Part of a small language model's weights: width 256, LayerNorm before each block.
Each number is 200 + 30 x the weight over its row's rms, rounded and kept within 0 to 999. Layers, rows and columns count from 0. The size before them is the row's rms in percent of the matrix's.

# layer 16 MLP up, 1024x256, rms 0.0949, rows 653-678, columns 64-127
097,227,181,213,196,217,192,183,188,154,172,219,175,211,220,166,222,196,191,205,243,197,226,176,198,173,182,235,234,233,175,180,193,167,128,226,230,212,211,191,228,246,110,201,209,231,239,184,188,170,187,207,197,196,180,155,197,193,219,153,199,143,202,212,224
109,162,221,179,223,215,215,220,188,178,173,266,179,239,161,258,188,263,224,234,189,194,199,172,197,239,239,185,176,219,235,163,150,185,275,172,208,213,154,163,132,191,284,196,192,238,199,149,226,179,200,247,224,236,189,248,180,191,200,211,190,231,201,178,202
114,200,193,242,223,153,202,221,166,178,206,151,173,233,150,184,238,232,246,188,226,219,204,182,166,209,211,226,240,224,235,179,230,160,226,194,175,165,211,183,200,155,198,129,204,186,199,192,156,169,182,218,168,202,175,182,199,217,228,221,205,146,161,215,222
108,227,181,175,208,205,221,205,190,194,259,187,193,246,164,203,186,222,228,251,224,186,149,198,151,199,160,152,242,181,189,137,212,203,252,208,240,201,176,236,181,246,191,164,197,198,226,162,193,155,191,181,143,242,179,191,215,164,173,221,187,196,184,205,186
103,195,235,204,216,179,182,190,176,187,147,185,208,199,216,224,169,182,208,212,149,172,208,223,156,192,243,170,180,202,199,203,232,173,202,241,221,183,179,229,200,246,142,182,231,223,229,208,167,172,226,244,189,216,188,158,180,206,212,215,248,196,170,147,224
096,175,169,146,223,207,182,190,237,303,223,202,194,203,168,212,228,161,172,192,170,188,248,203,234,228,202,159,205,241,188,216,250,209,247,175,197,221,148,157,189,165,259,175,226,202,176,192,157,177,227,200,183,261,198,220,222,207,218,166,175,137,180,201,192
106,243,161,228,204,219,220,197,210,170,212,242,188,209,155,215,190,198,225,164,150,154,200,225,144,240,218,195,178,240,169,182,189,195,218,191,197,194,199,187,206,159,218,174,217,206,214,190,217,186,223,178,184,210,161,208,218,219,190,190,214,231,198,145,245
104,198,181,224,229,203,185,140,181,231,214,188,214,178,204,186,215,218,173,169,200,184,126,246,206,287,206,196,193,136,227,161,175,228,274,177,220,231,172,238,219,195,264,182,200,197,176,189,198,183,197,216,146,175,191,194,212,194,199,184,190,190,230,200,205
090,243,186,210,216,158,233,191,204,202,165,198,189,226,172,205,135,172,218,205,192,246,198,155,180,195,177,230,176,197,218,199,172,190,209,204,196,209,186,256,167,286,189,210,222,274,181,134,224,198,196,195,211,232,196,174,207,195,216,144,193,191,240,193,173
096,226,184,207,223,188,210,174,161,219,192,242,190,238,164,217,229,163,213,196,189,211,144,220,158,237,173,228,197,217,250,151,210,148,193,265,194,214,160,194,190,200,264,166,201,179,176,189,160,199,209,215,161,200,157,229,176,163,189,167,172,188,238,198,196
099,214,161,239,215,244,217,224,168,192,198,191,196,200,172,165,227,211,188,193,194,202,133,172,177,192,188,145,195,190,150,167,242,192,171,225,222,161,186,218,211,214,187,113,200,219,189,232,184,128,220,197,188,259,180,211,195,206,233,169,202,169,166,195,213
093,213,164,194,202,237,154,172,189,213,203,208,165,235,162,173,202,229,234,240,195,216,217,226,198,236,171,198,246,182,182,203,236,194,179,191,212,201,180,228,238,193,155,150,241,199,207,237,210,131,207,195,222,201,223,245,200,196,233,204,176,140,250,209,307
086,163,225,219,237,204,194,209,193,202,230,231,153,198,218,241,203,238,250,208,204,248,154,199,235,229,222,269,275,270,210,169,160,220,202,230,195,197,190,183,157,190,205,182,254,184,177,222,194,237,216,156,173,243,168,224,242,198,195,182,193,203,162,189,217
108,224,237,233,210,232,197,204,205,228,182,177,174,175,232,260,241,195,235,154,183,240,213,191,203,169,202,238,217,216,228,169,194,196,194,224,153,215,204,134,151,203,128,212,269,220,199,210,204,197,219,251,233,211,205,198,222,264,158,242,196,153,233,204,169
106,229,229,188,210,223,193,165,200,190,251,187,221,204,207,238,202,200,197,173,175,218,179,240,151,213,224,230,159,188,214,177,190,197,245,173,154,187,221,218,217,202,182,184,178,197,175,178,199,163,169,235,204,233,153,216,196,220,167,192,174,166,233,197,241
090,214,149,225,214,215,222,190,212,207,254,187,193,187,219,222,216,223,238,224,243,221,201,213,185,214,244,214,224,193,177,175,221,174,230,162,172,188,187,158,197,159,210,127,171,214,187,238,193,180,147,185,197,190,168,191,205,154,238,196,171,226,227,182,181
100,152,178,163,212,186,198,176,107,184,188,204,215,184,173,248,189,205,181,220,206,214,226,218,124,209,223,201,226,146,173,203,186,149,185,156,182,183,268,228,182,241,189,171,211,192,201,209,168,197,210,206,178,198,187,207,218,200,188,222,209,157,186,236,221
105,269,191,233,232,236,218,201,163,174,207,162,160,227,150,158,232,243,194,167,204,207,194,183,188,205,165,188,157,184,186,164,193,159,211,202,203,242,187,208,169,207,211,210,184,174,214,194,143,175,222,236,169,200,180,276,165,213,231,177,239,208,165,235,227
107,220,175,192,217,177,177,202,198,193,243,206,205,215,198,225,186,159,206,141,194,181,176,220,241,212,236,201,187,137,192,149,264,163,218,203,199,220,238,238,221,246,202,200,181,168,159,187,156,162,184,193,225,202,222,176,224,229,194,188,154,152,199,151,215
101,238,247,142,217,187,238,204,163,235,258,235,186,216,177,227,264,197,144,209,221,200,184,171,148,198,172,218,156,176,222,176,233,144,210,128,227,234,211,157,178,226,230,218,199,184,219,164,163,177,172,159,253,272,193,207,280,197,228,193,230,188,245,160,248
096,269,199,231,218,199,220,221,179,252,168,240,152,266,151,197,232,201,219,235,205,185,200,219,189,206,203,222,222,171,169,158,247,187,248,193,180,200,195,162,197,217,246,182,221,155,196,219,189,179,197,220,220,234,212,165,229,173,201,196,218,188,171,208,190
119,239,196,226,231,255,145,241,159,203,240,197,191,242,181,222,252,209,145,168,205,206,189,170,190,198,203,200,193,235,177,195,188,165,211,144,178,218,182,198,212,216,144,209,229,209,224,247,176,171,206,154,220,264,175,223,131,183,179,186,121,195,245,200,224
075,204,202,167,226,188,221,179,234,192,194,197,222,220,190,138,215,200,194,186,218,221,246,169,242,205,208,206,172,231,175,260,215,208,197,156,186,233,181,204,183,193,204,202,135,209,239,232,189,180,198,205,189,197,212,224,213,189,195,175,224,236,193,174,248
111,175,224,225,225,193,222,175,209,225,202,253,138,162,200,219,187,225,189,240,153,213,216,203,136,195,198,195,167,176,139,201,216,192,180,206,220,188,188,248,144,245,229,197,201,185,203,203,174,169,255,201,156,258,215,196,196,214,167,219,178,216,166,201,232
112,212,205,238,239,219,222,168,172,254,176,212,196,202,174,168,161,212,191,226,221,180,162,203,167,214,239,202,160,201,219,216,216,184,263,156,196,221,216,106,169,258,223,157,211,173,242,220,171,182,177,233,172,216,215,201,168,236,186,211,221,231,188,227,270
100,167,203,237,224,188,210,209,174,226,237,174,191,271,195,215,208,191,207,221,169,164,191,240,207,146,216,193,255,169,193,149,199,200,222,202,167,170,210,227,227,150,169,211,223,149,244,197,195,143,180,181,214,188,194,184,210,212,208,217,205,170,214,172,194
# layer 16 MLP down (transposed), 1024x256, rms 0.0836, rows 653-677, columns 64-127
086,222,193,196,187,143,250,220,207,142,190,180,223,245,202,187,158,233,163,250,191,183,218,249,178,207,238,163,205,190,206,197,173,185,182,188,203,231,183,236,193,169,160,203,211,182,212,234,203,124,214,163,235,215,145,213,194,201,205,174,228,229,176,221,166
108,186,214,228,211,184,190,198,175,201,198,196,169,170,168,186,200,250,213,177,199,263,198,210,252,219,224,150,216,166,244,206,249,203,167,158,188,211,240,149,154,183,247,162,223,188,219,176,256,158,225,215,223,214,213,233,173,215,192,206,220,232,205,204,230
115,191,192,199,246,187,252,205,191,211,205,172,178,174,183,175,166,223,262,215,224,176,208,205,183,178,229,150,153,235,191,179,194,206,257,232,192,165,204,208,216,176,245,234,220,253,199,164,225,174,205,175,243,163,160,223,230,196,191,167,220,176,235,177,221
107,163,201,220,228,160,217,199,206,248,185,170,154,222,189,169,211,207,229,206,188,192,212,202,137,190,197,188,188,259,223,185,223,165,220,215,191,179,172,216,168,206,140,235,171,229,267,184,193,292,198,219,188,253,197,199,223,167,224,181,226,195,209,197,171
102,192,188,180,256,241,206,200,205,171,211,201,244,275,169,179,142,203,194,181,141,198,181,258,223,174,185,170,150,133,238,212,187,189,248,249,179,196,170,252,223,214,153,190,183,212,195,249,235,161,299,174,182,199,184,173,215,220,210,192,258,236,210,165,235
094,176,165,238,171,249,161,186,232,165,211,220,190,203,241,202,199,239,166,226,216,269,146,222,251,216,177,205,222,203,201,173,133,199,229,175,179,172,241,154,212,202,188,175,174,176,201,152,199,178,212,195,191,184,180,215,193,222,178,193,239,211,225,205,204
104,225,214,195,162,247,179,224,181,190,206,166,241,217,179,223,209,163,189,186,188,218,164,184,193,170,207,162,192,212,203,134,175,239,169,197,231,211,213,197,152,190,225,175,169,155,263,227,174,177,199,187,208,220,197,247,261,210,164,201,255,191,204,213,181
105,205,161,247,247,178,231,192,200,173,183,200,149,225,273,211,213,233,196,190,158,198,199,204,193,208,194,208,201,236,230,195,222,186,206,249,217,187,183,197,181,241,208,215,165,159,223,197,196,226,211,210,210,215,162,168,180,173,237,226,204,197,166,191,135
086,190,172,190,138,238,220,234,231,197,243,188,177,216,231,222,184,176,220,168,168,169,187,231,259,232,227,209,210,184,182,169,197,231,241,184,255,172,185,225,226,170,202,209,237,165,192,198,216,160,195,153,201,193,237,162,171,151,248,239,144,184,237,163,214
102,204,227,201,207,221,132,243,187,214,205,255,169,195,158,211,208,190,198,217,164,191,228,221,168,188,251,158,168,204,245,101,146,229,163,244,204,203,153,191,159,163,203,198,167,252,185,190,219,184,184,186,195,157,153,229,149,187,205,160,208,176,149,201,194
097,166,210,202,203,209,201,188,171,162,236,187,178,220,229,197,143,152,206,200,127,253,207,214,227,209,203,245,185,188,210,191,212,202,248,167,245,206,157,240,283,245,213,157,181,220,185,188,226,255,199,172,216,205,207,204,221,160,218,174,243,179,195,164,163
084,211,219,192,173,153,221,185,185,201,216,206,206,190,242,216,193,233,176,200,201,224,203,197,136,222,186,194,242,141,243,200,240,236,148,239,178,218,225,162,230,212,175,186,231,231,225,240,238,155,220,203,208,191,179,230,197,192,227,203,283,176,188,279,185
091,249,190,258,201,223,124,211,201,225,255,212,204,181,175,189,223,206,247,194,183,184,193,268,182,184,203,213,139,188,182,153,194,209,177,243,186,196,193,190,246,184,175,184,225,241,202,200,211,128,205,218,230,189,168,228,210,251,213,199,120,212,190,245,197
095,119,178,192,164,194,215,192,188,227,216,179,216,173,218,180,220,179,176,171,207,151,180,182,180,206,183,151,182,242,190,164,185,172,204,203,156,184,192,206,153,196,208,165,233,153,158,189,208,138,190,199,172,207,182,189,185,150,168,203,206,236,208,200,191
101,196,161,158,102,198,249,189,210,208,168,241,210,171,232,140,209,163,215,175,221,218,172,229,178,257,211,254,201,155,192,178,211,177,289,189,183,202,171,253,262,190,181,228,166,177,208,193,178,202,213,168,238,198,210,178,190,195,258,198,190,239,223,217,152
091,159,157,195,251,185,194,241,193,221,214,208,232,201,226,219,187,247,186,205,201,200,189,179,178,182,208,122,199,205,196,249,161,201,216,211,143,147,167,178,184,212,219,212,230,206,198,182,210,210,200,195,212,166,183,225,184,277,268,161,141,211,203,219,184
096,235,193,225,183,200,235,213,176,221,165,215,192,219,199,267,231,190,194,213,151,268,181,177,192,172,177,159,250,112,193,211,184,222,220,216,195,202,192,157,218,221,161,205,212,197,216,220,247,195,247,180,233,206,215,198,191,202,185,199,218,141,190,190,242
107,230,120,206,211,163,219,161,188,202,143,198,164,207,155,226,178,240,193,213,206,162,206,162,245,180,267,191,205,204,195,158,245,210,217,214,171,220,154,209,222,185,201,277,201,210,236,157,214,118,214,204,205,220,241,201,207,171,215,217,256,165,161,226,204
105,162,175,188,241,193,218,185,187,194,184,201,162,212,196,252,227,175,246,156,239,251,205,257,181,161,225,235,161,147,173,181,250,241,206,256,222,236,164,220,168,213,219,189,172,191,170,244,217,208,213,282,173,217,221,140,170,205,173,254,176,120,203,234,172
105,253,224,139,207,165,181,201,218,250,254,233,198,211,226,234,209,209,137,143,184,230,179,174,202,165,195,199,149,176,214,208,189,243,171,172,188,198,206,181,232,207,302,186,170,203,159,204,148,170,178,178,232,197,175,153,217,235,194,190,215,242,186,233,161
106,194,182,124,168,182,208,185,185,183,189,226,259,187,228,207,220,185,238,190,291,202,237,194,210,200,210,272,217,184,200,141,194,177,221,218,205,192,201,221,189,160,202,209,174,218,164,205,161,274,173,179,178,233,230,199,199,198,233,208,245,232,230,211,179
116,247,202,189,172,178,193,208,282,220,150,197,198,190,232,215,144,200,219,239,208,220,226,215,198,228,144,204,241,205,171,180,193,180,221,219,216,159,154,169,189,218,277,202,200,218,156,238,205,175,173,153,195,211,222,231,236,181,191,232,230,150,154,234,195
080,241,205,211,44,150,209,256,166,198,164,258,187,217,210,199,176,259,149,254,174,232,188,208,204,187,193,153,201,207,189,174,218,205,238,196,227,181,177,165,205,226,197,180,199,223,141,203,229,143,197,243,221,174,163,221,249,225,195,172,229,196,211,215,209
117,186,253,209,298,192,221,222,159,153,245,178,193,251,177,98,227,176,233,195,241,158,201,245,213,264,180,226,167,156,209,261,188,208,197,234,187,175,175,215,240,215,233,153,208,166,210,216,215,165,209,200,186,189,231,189,203,226,186,239,212,174,203,204,157
117,231,205,179,195,233,188,162,225,201,173,213,226,200,183,182,212,212,200,235,193,204,239,237,234,174,209,205,210,203,228,228,230,160,296,218,213,156,176,224,210,197,253,145,203,198,201,203,189,141,250,231,227,202,252,187,166,217,219,250,204,225,204,192,222